From a checkpoint of a small transformer trained on Wikipedia.
Size: 12 layers, width 256, 2 heads of 128, MLP 704 SwiGLU, 11.7M parameters.
Each number is 200 + 20 x the weight over the matrix's rms, rounded and kept within 0 to 999. Layers, rows and columns count from 0.

# layer 9 attention query, 256x256, rms 0.0973, rows 100-125, columns 0-63
235,204,249,207,191,180,210,171,215,172,183,176,176,212,192,228,190,178,216,225,195,204,224,209,207,169,158,212,198,177,224,200,220,210,199,197,187,212,197,212,264,210,205,215,216,180,154,185,195,186,183,195,197,201,223,160,171,185,201,196,238,199,193,219
197,147,202,173,207,151,175,204,188,194,218,239,173,175,178,215,204,226,185,208,202,213,229,210,193,192,197,223,202,220,165,222,214,145,257,203,208,213,204,188,180,216,217,236,193,186,177,212,204,186,202,185,167,205,149,194,214,241,210,222,167,178,162,184
201,180,199,237,184,251,155,160,190,168,161,231,192,207,214,198,158,216,242,210,183,207,197,215,205,186,202,217,234,227,208,196,203,183,192,233,231,232,216,160,212,233,189,205,168,183,239,169,236,246,267,198,194,198,227,204,254,201,235,200,196,195,225,234
167,208,220,171,217,187,200,198,187,198,192,175,212,222,214,146,188,198,175,201,198,177,178,167,209,189,229,199,215,208,218,199,188,198,228,215,198,217,199,182,237,236,176,200,218,218,221,196,177,242,220,203,205,241,211,185,197,209,168,183,189,210,165,184
224,245,196,159,221,174,204,243,224,223,203,177,198,210,187,189,222,179,209,188,167,208,165,185,192,220,184,227,159,217,188,200,193,188,230,233,227,196,200,213,186,212,225,223,217,198,233,178,194,192,181,197,221,188,223,204,170,175,226,153,153,193,206,204
169,212,194,183,186,212,217,202,185,184,177,196,171,176,223,216,228,215,213,217,183,185,187,202,244,207,229,192,197,226,207,160,207,229,202,170,213,204,201,190,203,186,191,173,204,231,175,210,214,222,204,196,201,238,245,216,152,178,207,184,186,162,217,226
210,197,242,184,205,227,190,195,202,205,188,202,212,228,189,225,200,139,218,207,212,253,223,195,202,214,211,278,209,211,228,176,203,212,225,195,213,222,210,223,141,218,197,185,167,183,231,202,157,211,217,193,193,198,196,199,209,183,252,217,209,183,242,167
202,231,195,195,223,236,223,211,204,176,224,190,221,146,200,215,199,234,190,188,235,187,197,222,209,209,242,206,184,239,235,229,215,210,199,204,207,187,191,216,228,228,197,174,201,216,163,220,170,202,209,210,234,187,194,207,193,189,203,238,175,220,188,180
245,192,203,209,214,180,241,209,199,167,173,206,182,207,171,194,176,216,215,192,195,181,204,197,190,201,203,181,199,174,167,208,165,203,191,220,201,192,209,218,241,198,222,207,222,189,203,197,230,232,184,200,212,239,183,209,190,190,161,199,211,190,211,195
170,204,237,226,194,193,186,194,233,211,187,197,181,205,177,202,270,211,186,206,213,182,206,223,202,211,204,199,226,204,210,221,139,233,206,203,200,176,195,210,162,188,214,199,211,181,187,203,201,175,185,209,146,199,219,160,228,238,208,179,180,213,213,224
239,162,194,186,180,216,209,192,210,233,248,183,178,208,189,218,183,202,180,221,200,203,165,239,206,193,195,213,210,229,221,198,183,211,177,208,210,166,193,188,204,174,196,185,213,202,220,209,185,206,202,164,198,166,171,175,245,208,191,184,149,228,195,189
195,203,228,227,239,193,189,238,200,188,190,175,192,194,205,261,205,173,197,186,193,193,221,205,190,202,193,233,193,199,182,189,210,232,201,210,202,180,226,190,213,191,203,186,225,164,220,201,199,238,218,206,160,194,201,200,188,180,176,188,211,205,171,183
225,221,186,208,203,186,187,151,199,218,175,206,192,155,199,187,211,203,188,220,195,152,214,193,223,203,214,231,194,184,220,179,235,189,214,220,213,205,205,180,199,185,195,197,216,213,260,186,186,201,172,167,174,185,247,217,211,194,197,194,162,172,161,235
201,215,242,175,232,210,167,197,195,236,206,204,217,214,186,178,211,212,175,199,201,180,195,187,210,208,207,215,199,199,220,216,177,185,175,248,192,199,187,204,203,199,188,211,183,204,211,199,230,222,239,198,212,210,215,174,206,209,195,179,170,195,199,221
192,188,214,180,182,173,205,179,203,195,184,215,193,211,238,163,158,237,200,181,212,218,229,182,203,188,225,226,164,160,227,211,165,202,202,198,178,170,173,206,197,184,255,214,216,218,233,189,178,179,171,181,197,181,188,201,180,203,217,175,184,199,190,161
197,212,196,184,207,198,199,202,227,167,249,171,221,244,206,200,207,176,202,237,238,197,181,164,206,192,228,221,228,182,202,214,208,209,190,233,191,210,180,181,186,188,192,172,220,193,199,219,185,206,200,203,203,219,204,186,175,210,209,220,202,208,212,168
198,217,239,210,188,253,201,199,212,202,220,189,214,203,168,176,209,187,180,219,204,204,177,183,221,158,213,162,165,175,205,192,202,215,227,220,197,247,208,207,205,209,192,259,163,205,206,211,253,182,180,215,259,146,194,193,202,222,173,212,210,174,201,200
207,221,173,236,205,168,173,208,248,208,214,194,225,197,187,232,225,195,195,170,227,188,187,219,238,183,177,180,177,188,172,174,197,241,199,158,144,156,209,205,209,269,227,250,199,199,192,217,196,194,254,235,225,182,223,206,207,205,217,191,175,198,209,260
128,211,187,229,201,209,208,217,238,207,195,202,233,179,210,228,198,214,215,190,230,188,186,177,199,212,158,209,178,186,165,215,222,185,179,198,192,196,197,201,212,233,207,205,185,222,196,211,198,178,218,215,212,200,200,154,176,204,221,167,172,181,190,141
218,191,212,186,163,166,184,180,206,171,191,218,223,254,188,192,210,201,221,217,160,215,198,207,196,224,182,192,204,192,175,223,204,227,210,194,199,169,193,164,181,182,193,159,225,222,175,175,172,205,170,213,198,193,199,193,169,226,175,226,226,208,174,166
165,203,202,208,152,180,198,198,165,199,219,220,220,183,241,176,216,181,208,225,191,203,185,185,190,230,189,197,190,211,172,199,186,210,217,209,232,253,196,191,175,221,201,190,182,206,188,218,256,179,173,214,235,207,183,186,225,218,223,187,217,200,204,243
214,184,185,225,171,239,199,168,181,212,221,215,156,223,195,244,194,203,169,202,199,201,225,219,174,167,165,230,200,213,185,183,200,214,189,214,216,187,182,217,247,182,146,238,219,218,210,185,208,225,201,166,231,224,228,232,220,206,187,166,232,227,242,194
237,233,188,194,210,223,204,186,194,209,199,198,207,201,197,199,224,232,195,222,236,207,196,233,215,209,235,158,203,216,175,198,221,172,187,202,171,217,213,183,185,200,210,206,206,154,210,177,181,220,183,183,193,197,159,190,193,195,179,187,113,233,224,191
194,236,194,169,169,235,211,176,202,204,206,211,200,224,211,188,202,180,199,183,245,192,224,219,171,233,201,205,188,214,226,173,185,165,210,214,204,205,215,185,197,225,181,213,200,150,187,173,159,218,200,215,180,189,211,152,212,192,197,167,219,222,214,212
216,191,194,208,196,199,191,210,205,176,203,195,146,186,229,176,228,200,225,186,197,205,188,215,227,195,203,212,225,235,191,214,180,182,193,185,213,204,216,210,190,200,169,165,214,241,225,193,223,203,193,171,204,191,198,210,214,209,176,198,247,209,177,190
206,193,220,217,204,192,147,165,180,185,222,212,206,197,227,200,176,215,176,201,174,186,196,192,210,173,198,221,217,182,145,186,217,228,201,241,200,216,203,198,213,206,184,199,203,198,249,183,168,204,225,227,210,187,239,239,202,185,223,189,218,189,219,170
# layer 9 attention key, 256x256, rms 0.102, rows 100-124, columns 0-63
219,209,209,201,209,216,182,193,184,190,216,211,214,172,209,198,218,155,186,227,227,183,196,217,189,206,170,183,194,187,171,189,146,179,194,204,240,208,211,232,232,170,222,217,222,160,185,235,207,212,175,175,147,193,227,181,206,187,184,177,214,187,199,230
194,169,187,215,201,215,197,202,166,186,198,208,174,179,160,193,207,227,199,239,171,195,189,209,190,161,255,186,201,245,153,218,202,162,256,192,199,285,226,224,145,223,196,195,175,169,202,205,177,212,226,235,188,159,211,178,164,213,196,210,208,249,170,197
205,185,192,197,205,212,217,136,140,228,192,231,202,178,211,185,200,201,206,229,178,226,190,201,231,209,217,224,209,198,195,228,244,182,219,222,203,210,204,148,206,193,199,183,167,198,222,205,197,184,200,176,200,193,199,219,212,205,208,202,223,203,233,216
194,188,219,201,224,198,210,195,211,194,193,173,171,211,199,228,213,214,230,230,204,216,196,187,194,209,151,163,181,253,184,170,184,222,229,231,228,192,212,151,192,189,166,178,202,231,199,172,219,238,223,188,230,212,180,177,185,184,184,173,208,204,191,225
219,174,201,218,210,180,224,214,223,234,176,215,210,212,242,163,202,192,205,203,184,185,176,178,174,195,242,203,222,240,225,222,180,170,194,196,219,176,189,225,172,163,211,263,200,184,215,193,225,168,181,241,216,189,227,191,209,232,178,199,170,221,208,222
194,210,182,210,195,262,222,191,181,177,196,206,211,169,222,172,195,212,180,217,199,222,208,227,195,192,204,176,169,243,197,211,233,199,182,200,209,166,227,173,209,193,204,212,208,199,215,177,186,214,212,205,158,207,213,187,215,148,202,202,172,212,227,197
182,205,194,158,172,249,193,194,154,185,202,185,219,211,200,195,157,203,209,166,200,228,175,194,173,213,252,230,206,162,191,180,211,225,212,187,239,200,190,169,200,169,187,175,120,212,222,214,212,218,207,162,203,206,165,184,199,216,245,124,214,221,211,191
180,205,204,164,193,216,203,182,227,224,218,221,185,169,200,225,230,203,203,199,233,217,225,189,221,193,240,191,200,213,207,221,143,200,203,216,203,188,186,217,208,233,168,199,173,219,179,211,202,212,249,197,210,208,168,209,242,200,221,188,184,170,213,173
193,153,193,160,206,197,248,221,221,164,197,199,178,221,201,181,199,187,167,184,179,214,213,220,185,214,188,225,201,176,199,226,197,276,141,208,182,202,221,192,230,182,192,201,211,196,165,221,211,164,196,212,206,204,160,203,170,228,161,182,205,204,222,185
201,222,195,166,201,202,248,181,227,196,234,199,204,221,158,223,212,210,152,196,245,225,182,231,225,221,180,193,198,230,192,208,188,203,197,163,213,190,191,169,174,179,185,191,189,184,183,195,192,212,163,223,235,198,223,189,231,186,191,177,183,250,195,195
221,175,250,208,190,183,201,193,204,225,203,215,267,200,188,203,190,174,187,230,180,180,208,219,208,213,196,238,213,197,230,201,216,177,180,216,195,210,177,197,166,200,219,201,179,179,204,199,203,215,195,242,216,167,191,202,219,244,176,186,189,213,212,215
181,212,158,203,212,164,206,230,198,222,202,202,165,184,208,229,197,186,212,217,168,213,227,192,167,189,195,221,182,162,175,232,185,222,221,197,210,182,199,209,238,222,226,202,183,215,209,195,196,216,183,205,191,227,222,184,186,215,170,173,196,172,228,202
158,202,212,204,180,170,174,215,180,225,134,198,210,174,203,216,226,198,161,213,173,195,195,193,224,214,217,196,231,231,204,190,206,216,218,193,170,179,224,170,186,230,208,228,192,189,230,194,220,209,228,182,232,215,227,213,189,225,213,193,206,159,191,197
191,211,217,192,166,176,214,151,141,211,199,207,224,226,190,219,232,182,192,202,239,183,229,180,164,190,195,195,196,217,209,219,210,178,151,187,194,191,186,194,194,216,213,198,209,189,179,198,197,192,194,144,166,219,219,172,250,215,228,177,207,204,195,230
207,183,180,195,157,162,178,166,216,251,197,209,207,222,236,226,223,215,201,194,144,242,207,171,231,244,252,174,197,196,225,232,207,249,215,228,189,239,174,223,177,157,226,212,224,219,204,161,162,156,193,197,210,225,217,206,155,184,218,162,203,169,196,187
218,241,198,194,182,152,172,186,231,209,234,174,206,246,196,176,230,189,214,205,203,207,197,209,191,175,205,208,209,205,194,191,175,190,188,187,195,206,215,177,185,198,171,175,193,223,214,189,219,206,184,194,218,201,201,176,184,172,200,252,155,182,210,223
173,196,160,198,185,235,186,172,147,200,223,181,196,176,179,195,242,165,249,217,190,194,173,139,212,173,193,246,189,183,167,203,207,269,220,229,231,197,179,188,133,208,210,196,248,191,208,221,214,188,159,165,171,194,209,127,194,184,202,227,212,172,225,181
189,190,156,185,147,204,188,166,215,169,194,224,207,203,138,179,191,211,239,218,236,191,211,187,209,205,187,136,186,173,174,197,161,256,199,182,200,219,217,200,196,262,246,223,228,163,196,192,221,218,224,249,210,184,236,189,168,172,164,219,208,205,200,198
212,185,195,196,136,212,214,191,175,229,216,155,186,183,218,175,188,179,207,229,214,213,191,167,193,233,215,226,205,175,188,201,186,218,168,218,199,219,188,183,170,215,188,231,194,228,221,213,197,190,187,234,222,194,230,186,194,209,207,209,158,158,158,154
224,194,188,177,196,201,180,230,205,150,207,222,180,242,209,208,154,212,232,230,199,171,134,200,198,164,189,184,148,197,192,206,191,247,189,183,180,173,181,172,196,202,210,186,191,229,189,183,209,159,202,180,218,175,199,158,209,205,200,195,191,184,160,199
187,173,211,215,211,164,225,193,203,194,176,234,243,224,215,203,221,183,221,241,222,223,219,209,210,240,185,198,209,212,189,188,205,217,193,216,196,203,181,194,152,187,212,179,224,177,175,178,192,194,229,204,190,195,216,188,176,181,227,142,177,224,246,165
216,240,190,250,149,212,213,194,176,209,210,221,210,235,204,223,184,163,208,196,193,188,193,172,169,177,190,196,168,232,202,199,177,220,230,196,216,198,236,190,209,198,160,249,190,231,184,229,209,208,187,169,232,220,271,252,189,193,198,180,215,165,204,196
192,205,186,181,175,180,184,211,216,221,221,194,188,166,205,198,191,212,197,196,222,161,183,201,245,193,199,164,193,202,170,182,206,167,194,226,192,222,178,162,224,226,186,201,206,207,181,196,247,194,195,205,203,248,180,187,212,227,176,197,197,225,198,248
248,223,211,211,182,221,192,186,200,174,219,144,159,218,230,222,199,206,231,178,229,211,228,190,231,200,201,228,228,170,198,226,188,153,236,169,196,189,244,173,196,190,194,196,227,190,171,170,177,214,197,233,209,220,167,192,214,181,221,181,200,198,202,180
225,228,177,209,209,207,183,240,170,199,203,186,188,228,190,169,214,204,224,231,213,157,215,242,246,211,221,198,216,153,219,235,182,228,204,224,206,200,179,196,230,229,189,187,204,196,209,196,184,198,177,196,189,184,183,192,225,210,204,235,196,203,212,213